config.yaml
vocab_size: 4096
warmup_steps: 200
schedule: "wsd"
decay_shape: "linear"
doc_mask: false
train_tokens: 86620000
steps: 2644
dataset: "wikipedia_en"
Each number is 128 + 32 x the weight over its row's rms, rounded and kept within 0 to 255. Layers, rows and columns count from 0. Numbers have three digits each. The size before them is the row's rms in percent of the matrix's.

# layer 2 attention key, 192x128, rms 0.0567, rows 156-191, columns 0-127
113:153039111102099159183158186115102174091150137116132129149082130132138192125100114121108159118148036178070126162179142096097118131150129124119176122131143103153108159116114148113081110114167147141131112136091150127135183178119130098126199066071152139138170163130113116124138133155135176126217168166110093077153123197145147110153155142160109172107141158079099090124144136088092101150151
097:168119073075118149193114106098120148072152177099131188174198150122139205086180101108065139090112091143132118139151129141148132107101161101080132127093177120087111108155110165113125124077136132110168119128078120151138171115137127103089162062027162092132147111114118135057181130127139192139084122115105109056120172141117109125104135116148120134088097135145102149092112121117132092123088
085:143195159123094125106140117160112152165116149184138043109093144093073095128084078093134076160124151125148160148121155148082087224121124164119129128157137084142092119137094087164090135188100134199120105096160063122122112124124073160110040116163141160096097152129096052139095137109111091119144064112162132170110117110131126151148139127071108130103132096082125155131139152129086141141127
102:139133151144080129135146170125150121086169149115090086138188102133141135099169127147154137199153130123154184151084090104165136070091131120159167150066130181173150126137182078064176136135194154161139155140126150112187124093123110140114180191129108149210150113155178155077118118122093098079150078105148113167125127121125163116153102093156103099151096145112152153125129133159112116085044
102:167176185137059147160172136215172191157144134225103075080056156077147056125072125106124081159154174140151124153070147181089110175078176136180122134116093148108096118092118064126109151127146149159097151095128154133134111140135124153099116112105097150126156144117118102175091124128103125107171098141095136155121144109127127138086080117118151135087131081127165147142128111120123149125138
078:137113087099104100167088138105118174130162119115121133109170129101105176111157085064122184109105125124173130119116172135085153117133093166081094113121166098109117074141073157123138085111124133138164098187138091189093098185176098124135120088138117140098197100128176143075169110112187141147076092077096079102059208099118117113104182137086091146136146101156109159112131121113089138152090
092:117112114070119135128125158158057136089131128111131194176154137129113143135103181064080140105104113118096139149160156129134172132142107134087097123134180094128124171127109169140125116151070139096149155131054119181116179117129157151124082117070149129189160135117192128096165119138137214096172171170102129107170130152091136184131187111148099200110171145111115132119140110120110096200069
095:193149144144064168192157124049165119126159186112118106130143145102129165105129120164106170125164075143205085128161127125105148131101132120177149109161160135066160060079148121087143133094153105109129156116108134124120182106126131098108195110066082109146133174161150119175101090198146118091151126129140151064156161151104102173139130088165144131118086125163063126168109122118126099093141
115:112101067113048128132150132136114155134155124168140160132106133107105136080133116082100109138124085118113142218162132128141133142132166118100175099171099090157110110108078123151121121157125124165140143139184102126157172150135144142120190102079125136133184134150095127103089139193148129136120130081147042149117109225153177088151157133120083104064146147168095105072178143092063094160092
100:167149150127126140148137129192099105139087139130104049205150093183115111145170142186072084104136122109087094103120184134180099174067166124143117119100158128074172157109140133114111170161114125171167144103122147081107120126119176153044139082133068140126107128173086154120152118161094133120173116165054119156165119131112091156116133096128122169147133115115097155150104151082181091109180
100:155129107144099140123133157144118116132130112089137126105108150138123125113108083155162153062097115108093175159170082123109119146116147099130092159077068126180110101095141102114119192098128183122077135089107178150172098168155169092123184168112102106088115128171045112148140170107100139162140122096115135140128159172117123093136123180139179054124115147141130093151161081074119225103045
090:182115095097088177175133090158096142140149154072074131125110131102136163134122135146097180125086128148080133103121140154153143108114151110150086145105151109124156100092150142083143075123205155129093148108026149186138146137139138123128188112061082137139154104117183115089094178128157222144112148122102131110092190099100080145112060134132135123118103155170126109156094119116150158074093
087:118193144167135101113160111090127125163106099179113082086075117127112081138119104136137086176139167104166145128085157154115101178092110138171146140178065054150075176136130136117110144109094113160105159138160073129108115098153141182129039162182129138072136082100149092132121113094136086135104069096151164150108088079129203140159145135089120098169129073112161111112139167157106134156124
088:073130126101135084112088115129121112116105139168135218089120191150135173103172114120088125071114119175088124194146123138086150129061152098085111099158162096133056121121055115100089132078120187082155163127132085117139159139118128073161102147156170152115180119094149132143138140095106140143116156165107161070106103187093105118059152130117099143129146102124203095103167110157113114137138
090:135142164136164144066152128135144127166202131125147084134077075127143107182155087125118097118136099182111123143148137130109106133113136104162152156165159191165188136137139077100120162117098104115089109134156132083148099143105120149121130198159084104136074177182119158182144142121107095080174153208126157163164078126138158070120120121130158149178149114073117135185095145111150150106221
097:111139138147174080084124133108129097125136144144071193076128054138116082163142118078143116158118204124196161110079146138108156113115103151131125119102113144090180140109118089161138127122145151149125110142167121104127071139128076166154107114182131097095125112091127102120173097091136110097063074071212145180034115076141125115118136174102146137170173133142153153120105122191130133154123
092:074147165144070110086180145121158129155095090166166097099085142071093149160055130145138134150115131113097122110033143092127039159133140144165126142152096075145119170135128118134068180170101134130111160150104069087063108140168125123130116136103124117105130151113145115165138149116122111121162107150096147144171087099073194114091126136113130124102114164058144169101158124121085142129211
112:175150108066159118092142170173081062122178165065119135153172063091089146147136142078124127094093137145127199127133131118153127094069120108122090106105120139137120145091056137150133122175133149153116083144071147080170060131129145161072136139167161129134139111099117100140112147147189094123112162098147147178098149115122098152130191144131163207131163115134149105141112081103166138076081
097:093135108134152122097128199125152118130106083107150168089064169152074070148095108145184192133125141053119126157096093108070157104151116151165136117127114106149144161121141120187115124126118117117072125142170116126135106157079147128184103148156097159156095116158147135157178107093113136084148072174064119111110056176140186132105112144102103154113137175051124141141176145123084132170187
077:175170138137153123057130169121096114135119111120130077124045179187100041080086137187139153069080180112065155143140147118131128160110116117182140100149112080119075153094141096152169155174142126153113139078149085100112142150089191106081142163197117146087134154137079130171172122140103112126158097169111155084141082133100108127146131129117103124153176141122154101133143107105139163091111
085:102142123132159120082107164106110108120166089093191087139060137157097077148117057129120123127133144095103093116124152110101125147099125137104082104163072102160114158096104050147134149145068101148131141124193109083101107170117147134192086160160073106135069162147089179196086082121111096079169111182127090140135079117107135111105154111175073140121123130099122168135140151100114081102174
110:113104066067079145171110118161106152124162143117088163111120149099085164044124112104172184137104136104125127161127145116084168149130162125103153141125143134112117108134120130130126099091151149159146189129134126170123191127099133135156149085069136126164185124111194157073109107145179203162103101107118055088072162153134140108108169120119049116109126142199136138120140095119081112165064
086:165163134143170110083121087169151127087108117165120166087130067158127102148179140151103107159171192138130125124142083170149109174124140092149103161154103137141087139166141142116102185119112117050127149121130186174116090117111114136157160165111157093146113128177105130126153123145118093102117117149121178140127071132129087081167082129152205111209089060086177115107051136137180100162155
093:146114098088160150168054153108042111077162169088078169141163137159148196090158144099131127103127074157141163138178088147124147097134122095112121106083147109128160102104123153113131108098127165092153129104128121154134137171096149131108172094105144106159151103094172141047153097167152212153099153135138102088093180179122109086114151131171107107132139139173162134137142091131102128138028
085:140086113103092109190072132147083161086161166134119209158189143136155149076130142086077151118123100169096158125191108119089125190111116086066096131113156098130121163137121165095115064106119171083151118086080103151141141131101147108154183054090144093154193113083158138074152103149119188166135144148153092071152157152119092132126173142154132129152124118137142138117128099129123071137125
104:174151170128138167070142148110125104112125114093147049144125106166098097181106117195115108098154077132167108144151150117112119151122080174132116103101161097065126099084126089109115159120100091120092084124156143100135091113125151129079134125118062137125066160179094122189164095146100065112145127161067141151161068111084101151141139107110120172174098114110089087174144163094127134099214
096:099045051131096091143104134167127110141116110149109151107124151135113183111163092116144139128101137132102117218102144110134136101169183100113128175072138205116138125158115178163113146114116115175107164170178206144155153151137149116144128113081143165112215102145150117128158125060175084090118162095073127101095122111157156059090164122152120142136129148166119103114134153152156117132072
089:143123138124146174090150165135146079149104123093124105116117114175124124193135141160132103110154091163120067101046123150115154083133083118134079145092141108116150170119151154128120163151128113098124153177071170111078118133189102190098048150177094127139085064177103123173140162145103142087115181157096168167084101083143128164072068145202140123165102126125123114160111115157139103096133
104:085157193133139134154144067175144139158146127164082139098128159121141060130110141122105083182125180130187142078072214147098141140120122149171134124086117134152121107133171103116128104105135151136121171146107096133128115089102124160165075103122120093130128094091215122091114099087149132081073076101170154181070193112132149143103096092082126111080138135138191160099076131151125136152109
093:141098110070126120166121153166097161150146145086107169158157122113066160134132124097090203050102122137157163176164139081094200123101129128090108113064160108112123112116098146118138111099117158114131085067147092159132159162155123124085140091120126113129157172115196107103169117157189210112157097071115132116121189175115130163088176139125136173153136140137083127170120100113073124162095
100:147047074071110109185109129117089135073137159104097223115180127129143184094131119096129137136121056146122129133173141119114166122156142114102121118124134137096122106096128165137137032095134164138162118123096161155179168159136180098151162101066157091175194131110144095090108133143196190126111151122156132101130169152165101138122134123162123167066148161166110109131121100114149087143113
092:130200143135176137087125142104131085141120136202155081113095098131109125138154101150186095151127150111150134116120135117179137096076115117168156094162088084141115125120097139131110192127119134177118094142156066092139104137165134202096036190235145143071092104153122092153123157094140077104133101097126155137147069100109169153138136166079117121107143117129160148121197132120117161130120
103:103108095142102069135078136118141112132092124163092175104137123143108182094185158095078078152165137117170155142119108214169120108155126122112147123121096169115095083138089154118133118123121143102152127113138104156118094093093130099126144090135152123114173101084116065048123144177152128163074154065146137169070095094168114080135088165153143132086103120148175113048111055126142121140063
082:160106107091135102175102077146103123079174101115118187109149135137132125128137143119088173131133146150126143114180117129137170132120166061085071163105147119160114152121120133086149115095092137077150144074065197177148174121116151134130160138056111065168156111122163152124116148169136167137162176178103153098119166103125071144080087138195183162179096096157170144149087121161174089125129
088:113135171166116127096189102153160137144108080135122074100070127124130090178116089135177124143123150115093131130069119125062154142130129121206140175132106109195124140108191063124137170143145068149076099116131125127126152111149129125118097156141133114056107125124069067182080177077101091109151115076140131141130108081151167147127088113124107071097137108085122152140141155188114144072179
094:152124149163133127088184114131146121100100078131135067130080137145119091175072130114128096129126111135042082148112131124128093142157129124177113159174124128127118169131131096122095176170118107140122095122116151086138146123126162135118077181156167176119086128162062088206111185146099050116189147151137150144171061100105147108104107162149121137121131116067078130138121130147172139107230
# layer 2 attention query, 192x128, rms 0.0585, rows 157-191, columns 0-127
071:084075112094133077145122078127150107169143168137114117106152160092164113158166192118155174135141125127116128104124107113207082093163155145119137133149158120146170224166160100095086107153160119148094157152125090146101138151162128132153061109134109145202166129071128155119151146070157147136158131161146099119139099109200093079144124117144134101145124110080069101130103141199178056113120
061:158133105128147164161071191116132127116118100115142148130172095200129119150130082143176075106092126157131141104137076045166063129157168121129150134091158103113118105071168128114087190114119145068136122145123186105116152110069173114049119108047117074119126121128151167086110077116124179100136113149133164157139165091118191091118136095116117163131119134094201149124164130117120111131149
084:121152110142077168099105095134160144130139114171107094093145144096087130114076080142152127164141133150059159148090169091109139142140196185095061103157149117134127134188168065160104140087076119157093099089087117116110147150169082187132150165138100138136092120137139139146085126161137111115134188136084116115168083077202104093182155155095121071099158166150086116147145145100124137074163
085:161112115146050138114060188165133106125072114095144135179154097166110156044083128147164123121087138121085080169103100156127154132120096101121145120097216183103091125145184141137076121122126124158153103143192159115129179136115176206109180104044109142077088112138124105121127132157133130121159139087152120111137094137126096198100163148129149130130129112120106181109130115124124075117120
062:127094204123087116145109132137089139114098129155063141132168116116169106165160120130157114148129147099139110117064175111098076099166133092132131169095076131104141175114135111126131137170118149082096176150147072144099152113123153122165123042198156093208139098094096125115120124117131103173135087084163147137175126083152203165112059083166145096130097192150120157136119117182130120164150
070:153155138173149118127164107153118076154129123110153105075186129133174115132143171122117127152150122153180045185126092139089085116195124108133097091133147112184132139129161130139132144102204097155150116069172166066098178056146119107100136152097107134114125132165088155094202150124155178159158110145131185109189125143099155141096162119191180153105103127130090118155136117102176097089149
085:104166124128091079141103142176105155162109166117143109165176119080101162077166131160115138099143123091098161127082116117193195135139134103102166120105165212145121167131191150129135081074136098152123105070179124182187176134130153163167141142047125164167095130083116123141129156128141174126120133144152132077124131113163092180120166133131129103121151110130035141097135158074118082150139
117:169091104112160147160104168126095161094148157141104151121188169160157241159165135161117139093126113127135135094109098106140161127095157132091109142086104135098102108134116209111138098143149141149131128145073104186112121104120115141118108120100147077110147093129164121049145100142145255110114092131140111129122205143114119131088085075145105174104150125145183131128161089101173104162138
092:118115182092118079130131060124110155110130134107145080126119074118110134071114116066168187114110111156094080113163127108158097138193068139102170116096166087150155097123148103165120141102133157147149125117166149084118093119158151143169163224147124198128125156113145218086151179130127138129140143137088178120169150091148091072096167161178152148155073098087112101127139138140106121105104
099:173091100133164145153153127119099153137135133163120146138172149149158162167173111097097120081110122133121134108105125133125230100070136114125105158100124102128129075157076212080152108178147176160143143173133136181119146123092132169128063123094128059108141070120144075100135097138150137135093114129151117116092183167101109126102111063163097131151137115152206130117156082088175124184073
086:156135097169067061148120121147150073171105088134147153140122125084128122123139160137079164102108109086107117143087155094148178124120039102158134141109148195067122175153118134123100129091099118143088114165180103138159179132133165165166143094145159130099128082100107082187151120135153106168132131106130104101137137125108039193103171143139167030152118137144140178121124154173140100119091
074:155141136123147175108090111163157153091093098127143186097108121148119082155095090117130060083085107152093171117155088095113117112164150109148159129147123095096116118103189068118099146174103144113057112142135118071149077162082087151125142135095133114105138167167103166139069147158079134065053140142154124147142100090076109123108121100126117154052148128040178153127090136147082133137160
079:187112135124148117125115186127101133135152143119129143106114135148218131133180122073126150167094156168086115178162109166115076098155133135135068129138152086130135141140126145172107149187139066141170180178150116143114135148122149110091119037143118027083181122137162092088149145103149120162094104078123087156126145157156175106127135145164081109117126146162168167105038115137137134110102
081:115146122091203182059174207139093154117062146162148108092079130099132149099054109159138138150143082141154143105167083152185141111107117147116181148112124104135172088113131133124111161080096169146115124094079105164109169139169122208117157085117098096113117110145137141110098093071110187119143107145114091142178150161139083047105156103166103172125141118124151139119159119115129158153092
089:117121161150092152115102095234158147127084069127106061119101119184172113170102159154130092119115147119090152130167171136106109068123112165123088135185030146087136101104144048159152154090125122054114132147083106092095115136110138169162131106148157131120142141143137088130066155104094076146147122105096083140136075127147186114144095121106120107145148159131138186134096107151097153153132
078:171090103155117060119128123069128142083168146094202136187126145127152120117130125133131120169156141148092078218131085146163093147134118069169169116164175154169063185149119132104122098169079095113121153109187128125202140119143125126126169089124131104108108124164119124155108180151140062147115136134111126087137123093087068173100142126099151145077137164157128134158186108089158129073156
090:116155152123146118106108107173184141134143082119136024161175180155174172083164142140148176115136095103099144120157185140134131103144140105119111140151062083122166107088079129131190135110206169139168115174116102101122104113136141152155065154144118190074149156085145192112146142139159112141130110082076092116141146141176134093133094105179155105178096077112166073150122127117140115115135
088:145089114161083174134181149087078187104172136133107160093053155108165120134092189102148064167149141138101101157155112092047121107107082138140101087144108165143132048142106177113156103160139111147146156070122136125119151103108123121134150064106125085108126106155105075143124136124128109201118157108189133131121167161126158160129167178091120162101149111199156100150177104106091124150111
086:215122119152173137185138107145052137132140139154088142131190095160137186068163134123102114106140128112136110135088121106098176151110107112080123135122106106159118104121101199129138083158141111180165138108133195186142117098084127161121116118080169109055138143133148093050159102166153151144049120135155140128123159144117172151111145094143100134150110094168197129094158065087125099145108
081:158110145123213132131116159161072201105146132137078065116143116160114140101076118149130135152123119144149116120105126137087098111167064164127170123115122113174112088138194166114117141137108171195161120071104176163131113094094129200096123126102123130161120131131158120052156105107085161102084061154154155130189130129183161128112129105108075198132108116166175115103164129111124121186145
093:197145158140083116198053149126098116132137129110080161107187156175161178155154153148103126101148127132108160136083116114095142205133148101134097103083078134109093171158171194144152116128142096155107124126124135147124143091122138138130126102127126083141130075115119084068160134147114201159152143099191125105141183138178156233090104152141158115112129171175108162093124110155124087149150
084:096114164105100144039152145143145105128103107116172095130078119089128099112128132099146125142116082114110083102199218190196086106114168120147120136163144093148148110151142055144114125080111140104132146134148118070092132214155140135159140148126108175117096158088114121133120133124073120125109133132082126165094039111126161095178138171109103091154146159076056129154124114119115124074122
093:157142087124135124179134112164058098118148134173085158107212101153146150144184169078045157109121119097096145084058101123095202129134122145125115152095133142137154150155118178145165169139133095176119125143112164154101164065146132149113094100133097127135167140156148074093104118131114156187151086128160115172123198116139112171094099061169113080169109114164143130134088143121177113159113
076:168084110129121075124100095185094065150119123096118130136229080144176112115210162076097163143132146103150081129092140219166142105168102132167064134150156110135124152144125116144137146133123085103134143132192114131095168130131127130166108085098127175128155156164123107072188134152097150161118140150091141107159127091135157140106112090153093161175110125155096164109089131151209154095122
100:106141120062168172172172139139083224158129148127109135137141122118108200058149146110110145126127097130169107131110075086132169116129111139081180128086158139133180108101144204106138106069132111174196134111098138171147184104091161158124152120074173136129134147101156125088100121133135205145160106121147162135118187133118142131098154108178110150137149142116100110118141123088125111183044
101:089155159130099167140120164087146130111128167119145179107062171138123146224112091162164133107114131146124170139164111152096108113093163185187131120124067090117133118121081117108147110152154142156090166151105103138082100114129081135114158142191123027166175086112170153139082149119136130161151156071165067154121160160142101147119088155143112102055114144137134098147131089178082159115146
103:070105163194115108102126103121150132112120097141140101118036076109098053107093104145152130135102108123096120136143128155122099092159096128151132116157155140148122148126140035144107154113128126099146109100150096077135105159177113127201151169180123117145128178117091143231110144076138042126158135117097137144141049118114094082176159114112137083125113139113086142135093170157081146128146
103:144133132145065134093099107166199106096094105124131133153089100098091061114072133139152101144131137126108150148143136140126107167196109097136127105151141139086126155123180059162111171110103090113065089130145164063123100122133121144108144149129125141131109118141097140166099158123083060119140161148089152119173006091110114168149180180096170066115093113109075165129109160152091141110147
094:155143135153175142153144079184138106156118159107110106129241144125214126166147175098114086129132123140111144096125071118121152123168149113127114095121129126135137072104135190120144140112178130153130110140147115179107154085139196151162065113065138151127119085116138122083173124110143191107141111166164152085161177139118155143128160064204143167101167146142138155111167079091158094161106
091:114162121117128129158139120170164136134111156128113133105178174112159138134160201130052185083139143118136122096096113160115180122094149134119114139115122154088184161127079156110192122099207114151077084127085086141101172074110128118134095130090124094191136107092152126112178132126090206123171129096157057126143234145135104210127134128163112176132130133136113099128120139139126103136153
073:146172159103150154107148114095079154095129129152125125123127164153127109143115054110168085127114162125077201134117166073104099139162168128110143122128040062126139113105126179132128122180155128131140142147102119097135076177133119108134108143155133104106198172147187169106087159162162104117077084068141112137093186109120147055162109104093106139100094132110196113144091097067082097102139
091:111141124120121164101111105102131055098168173132152178147059158116131146205152092139099119099095162127076126059154113093128107108124196144123144101187187079115152153133082134171106159147115099081096167167067110128140142154124146088113155131172154098127120110108134135155074138104103093108170154111124094180072126123144112100127062127143090105113146098085170093142129149215085157125172
075:125133164143068079104115123175154059130098091100127091172126117127105062114124131114147148176102095115125075118103211208133125128158080147212107116158179123116120142138130068112148092107119126132123131141214115110129151195128158075192139101193118157130100151115113125150169145128090093142115128111084117099142048114125146133169136160126132082160099147114073145126121158155120133075124
076:128121076178094122150126133080170151137135095092114128170080121120061102108107099182139141152112155129084145159108122132142149172089102093140155122126154140106084144103127125057099121183114128144062129140151126124208056148083128168098175129113166056148081120161114089181091108138118105078060149194115096115121133107069118113113165141032119100134126132124186095141129148135110138132111
072:078120093109208132129108141064098164150166158095167096128114154169113152101133072134118171116131108136131103179158091145143116058046116178120145146081188113160114097082071131073173120127134166123192149107104110126169127186095076122087167134107142058114107156152121176140145156113128141164099115104100118139139181157097107133160123118113084178154104155108189090176160123107119119125122
# layer 2 attention value, 192x128, rms 0.0708, rows 128-146, columns 0-127
110:158131094107157099087080090101110136111073133152148027080187096143129068144100064136153157095079127159097092117109188132094173130142118125126109189139123110165126116170145150091120192058147110166126104126178132138115130090149117122113091116153126160046074085146169136156122175146159140171104151144067135135111145163159153172103185135147127108150120150143164166080139098134145164145111
079:137123142160120138122155119160142060159125100100100075121078138128135055127133166072073072091132096122151118120154165138094170090124087190146153087136148124122119133087116108118146119124123133112145048062190159066103193135151157135126190153096142153143182152119109158181117124131092082124158122110127120096169064139136158205122108176137174138143104107089137129095141164124051159144132
090:097083108209103153146157173144164166080175114061087166129164177155077133166104149107091102126138097077184154110143125141150158152124125164117133127119188155197134098109078118076106076114091131106134099138105177109127111160126116149166110105045129126150095118131102152127140094130126090104151116106159111091150108121104106131120073155128172151152082106123126109181158124117097034063169
096:175094010105074122104127162062138075141168136147114112124217096138107088113101112144131168134114087122162111096164150152143175115180104096140173162164161108192161111123119177115111102089123138105080120128142117111102136155159188101106148107155172116108108145154091094125157139165139083163120113156066108112172115152169162079131165079168100138158139118109148101083180151094103143123127
102:096136143133131141063164120118113118140102142138066168105078124123088122141112131099088132146078110099088143115139114094119154158148110094154179040139143093076153185106177151157103061175143178186140146061149071170159121100136113128145168124137148195145140132149108168122069083133131151155107165106145091176160138184094128118187095164109150125098145102171140076099108128145164105174086
108:175148213105159191092158113137102166123119144133136089152055106158105083152062179173104122137106131146139090162131072076131148131113170126110098101128045127106113103145129112152106101111136143122170095123165118080155137117115078172109116135126074080111181110134187139154167115131113179086169089118175182105113127124107107174162135154103156133091172213157129107122090115087145123131163
101:118129125139112122115159095170180064145156071087103182141128055089065155162097147093073174119136144158128206180131096152083099141128122134105161115201163150062089132175111125145080118139158110084161111106099141124148146178111143158126147113082151068143158102117122124140160120135142122094118152069122094122158134152103140159163065145090166137154138103150137054119136131107138102147210
096:151102079096123141115173146119121200107142173157147171138110122079158138111133144092092135114130171142156138157169096156107145115115139065117101194099084142120151169113178149109152118157084170141123173191086061135165095163141141125134126082070204171128136147122110100061125141126119165141092100094090110101075142108181107077107086126194102148123088088122088111186110110119176094113157
097:082179119155108121122088132132171098160107146099148103143159143100156173101150140169200096181203153086090136148099199180156081113130103149117150097130150144157087080164107164137170165148153122132103090155088134115077121106116123104119093182169161133095085046122109118109085220144087108181114130165140172134134102101146148096118129116121136118122110101129140161124189137163147187122080
107:117101142101128115116151134133158087133110092103135219171090093087106197098136123132159206153140157087099211104091115165134094148117170078119159147147115117119149145157146143160148121165156162092112123207071106221160108166104118142109152093132105151112102063114131122070101150109152127119084111111092112133060158113111092093137147159103108117105183127160105077093130149144163104118169
085:073154117117119168112115121133133063144151134111156103134099160100178115104098107138116146162093064086135138116144134118119192137171156155163147055167136108143130099141088101139134074119123149126155125093161168069141154118112109158130143115153050147150164133170071100123110176169115066107166093147096147114166065118108115114173164093144123105125135153165139131061209161132041163091079
101:200095052081145114101148118107119149149161147152099101142167072110118115149113149107140149115102119205117106140144169120126147145104150088113085103149109123100159142142110166146052089081122145131089185042191107113143128156137174152162124101197165101076121113140147150138157088156223081101143125095111095132162176125148146100118125166133127153144090140159168134089103151101162111189150
128:127074075070165133174109115113090174076178101115103151115201121128103127162159102109111147058076127145123158100095152144108151131082108093143139192093156076144174168075144154091083115113130157127052144129149095083096154137142191115117153098114155126104151154113147123170099070144155104143115097155107094116118120090123116177106145217164129079164105132126123122133054146149135114158094
101:111114115108091125073101109144148070130133090156150151157033163084102153087075129182135189177117154112077176111073101145108152157117142108185200111166132103125139119132111103151075115124174170159136075139127121175136131123100115144109139083122120132076115068151178171110102146141145119113141158143126098108155131135117109103144153177123164115147152092210153054041150117154113115115126
107:137113084100137158168172097118106090087175124093086162087147106136086139136140147156142184108056142142117138099123131126082137141085154068144193187112111035151186178109158164088116101132119185101091136165085114122095149171146174082103206074160153181105099149156164132157138091107135124137107130128095051127086139101133144099137128174130165101153137134141154079110128125153127107141111
103:128106169120153145150180147159127143095114129133124163093107166079164158071168152127148096138130133103140128127093108142147094136123180161150134145095145110143193186076128090089168103136079108071114195169055146175152128129078092108133151063094056196167150177133188125141141086118141150071098125134171077155093117104167103134097107149142137100132105120094066128165108144110103112077108
113:179165119088167182176097123109134173136161120113122075120178057158118092181113124131074083123133113196184120166144090088080101115129098107114075167154078161092064130081180128136081142070168118109174100073130180063135145084137133137112109153075180079159147137109126105135179138152112176155134151109125129127125160152122150171116098117111105155163110138139118135133094119082124139176136
078:136158150072150190131135122140100146099152088124096122121089122140168112145132154101000115121150047139135174123158099087089121112125116133135107124118134112099115165060147094162132122166072159102141138073145153101184122111096128148140165148076124142146246185138102139150125124133078101105157114150094109148137059106112126142114138130136144134131095156113070106151118195107077148130112
108:110151193117101137146118088130152161117095168169170102125105137066151108098119097141140156166055149116131111100159123081140171145101172109183081177123170131146166163129190106107154108068143119128130177102138120130156109095107117140168143085096091210130142156123186128066160188104165163091135140114077086151084170152111067157095141080178099148151148108140138117184123129107089130120081
# layer 2 attention output (transposed), 192x128, rms 0.108, rows 128-146, columns 0-127
104:082138174127077178107191160118120128167200132102127138169098180061104126130104160121143134172109113098150113133136091148146119122157178084083128103111146156126097173151095156129114053154152115115163110074095101126136169138219181124130114118136086075077144105109137115116196141094170159059151108157148159096144169130129087176135164140115189110141102142089074120143109127128147087094158
074:092209192177077143073155112107170072106097105154132102099099120110152015155064113169136118147135132082113146127164128120122087139179105142168124095182101130130129142102130089149116122111088070162126135144149123059136100134145134110147144163203135132135124147136079150188139125117108022121177145137131126139163076137133142094169139144114134097143109131105118109118095165162090151128168
085:143161119080148144100077081093144065132088107179149097115074097147165101106145114170119109081171155169102112124146195117139082114111119136133117088094067117097151098066153121133143188089124177149129122148154155120101108138122120088110180164174158143190137082136142161100108145168107106193141121085146119126108142121156113111128167117152086072131141139108197127125064072127142222161103
091:093161168126069161083133115139177138151126126107167125145058109045109037096093131091092144181112115098169139148158129101135110134110119160141138122137136170068104192107156110106081097098107097109097119107175141113141192142124133150128165146104082167134130177097079133143090146124110121104153118131137154121149041099122120195127143201104147089114148146078068130114105167113123089075133
107:066073152134044078212070146125149161116091140106133125114091163093145102117122083117113136140115145100149148108088160121142098142139136150123180182164143167166145123165120110103155130119075106088066152189144104112128132154109192123124169087122115164140126146075143126145088171095123101105115124145122077130139085105120106081101166158085104050109126133109080118126133184206081114085156
109:126111059170147083242132088107123130082198089110094142109108143159123172157159104162169134110149151149094162115109102145109125143151083119127187137149171105169112125113117139150122142143145179151109130196091122101126111157099133119131156113193172075208088079134134148102104099150111127172080105141128128133124133110107155097134090100114116121155073108153145112173148155236163125122161
119:136107122129126095198084135146128109111117102146086183072133091155137082116134150166160122144137198178100146080100148128117149126147073151152118113092127108138163156119158098146134203151098082136058160151154086116103097127077104103136142211190130164208143112110113148171084113130096093155168105177131125136091106051135087138110153114118103090149112085145161106120146091187155148110082
080:157085143099149131106141170135089191149073158138112141131091098103141185070080083101110185121144125148128151192130151105118154113076135137154116127133165078100139069107120138113163182120129139127150129089151154180160116131063120123097219086094139168092148177106125155114056112138156150176070167082126097133091082151102136111153155145103124120112178101160172155150190151110086091133106
083:165182131140142110082149129165100089155135147137135117143218128145127117176138168110122123131115125156138098103114107133120156090139140127121037126107085165121137171141151133147094130143194083155152110082167108121108150080148094200160028147078105115095142137131109081147196112097148129107169144111119172107123173121175125186085123074163139159151171155121111154102096102054190128142111
092:161092108117186123216106167196091202154096119127108151084154120157137176121133138139124089091072130157138120176141133129110166109154122151143123161098149142144116119118119116144155162142115151102086157099154083141111134122088081152126145127012138204135142155131141109084080081148105155113109103158129118136124063104167127123096161073124082126116156102141129144084192053092123092139086
076:113156108179130131104182088158177094134140063094161116170107133134081012175122101133141121151077108117149131106172124112112103106166086154145194161159141144119115165111132058138077104112140117117077106143128091063129100172137097121158140156118109165163073163174112150163104125133104060112130121124132186129132041105141149115106130148109148126106072144095047134107116152129106122113149
103:076140106136052127155100149131152108116128153109130180134067138091099112091136109114098179150128133074181126074103084118124112136104137156105183165147164167133097140157129124101106104108037104104122106132127183126135145112099157145104152133167064094149143143115085147154103176133103205108155138191163086150146079089088082145119129226126153080116136129100142096149148166203135098109134
138:066147187144086162076131163101168118132085214158130142133065200090164124097064139115137137148167088071171072130164116133120086136090186134162119064124119149121125067114103142138153112098057115097175139127072142153136122120141136075117161102118140158088130114099132129084142169107151141126177169088149105121148135192143131108162172166124147104095138130143111108149153125150073138079151
102:095101135119145113195186132183100145156143101127096138068165106125126071152143138172160086113091134137153130132157123125090131089210095130096137108136157172145113161132144117128113123114097119118022145134139061098101117143126121130128169146066101199189148155110124105119099095123072130089122076170133137131141077093144119111077192084092096118124114160089062099102121063128142100130157
113:059098189096054160126087169143169148148087187125126137112063179063166116101068116115137122149136117088180123133161160136143071139127147155131132108116163192156105104096156110144133102089070106101111149143121108141135133149125138094129186094063126193138153135091125145076123150123127130093174124106170125136130082145142115123108200177100101051089131128112085097134131124145063117095131
096:125100137085148179115132141102116150126099131121132093146077157167169166120119075124111114077116091089148129145175159083124135115106153117115165164143100088137131064082127139149154093097099189147205126141115100117170088150138115087108157080098178181084143162183140139054137159170119122136135110066135116161135112178103178036116107138167082178106134156127151122139132129088054142178147
125:145095106151097094153131120084131116095164124119097135141114098115088144109112133122195187178182197161071119089097147145138146155090103129147123077064160050128156120141121111151121180183150101138090170170106110162139110163104128085126136163218134078160119097104134138152105121110161117158122144109138126118068164094105143166174075140110138106123102091183177107178144153206155128094103
073:132146151176133103089154097121165105091094088119139092147058126109129057122081072144154137136107134081112121127149134126127109137109087134195164108149148072136160097125103083163157120137087101129152136155134126072142090186114099103130176138165153168118084164148113159167076113147120008153128170090110108168130090134120178055178077148110130125117088110144124131128149172176087124130179
109:127050100138166132117213167097113138134179076091126136184141141114115164098161076115157141104126117095111156132150132086167162131164134107096224198161155075118135145117127119110133108161132158128152128154074078139195108176160154068124158081112125136111137146180161133169119116137121151070073077150100124124109116144085135068122113150111138181094073149087089138141148153147122091154134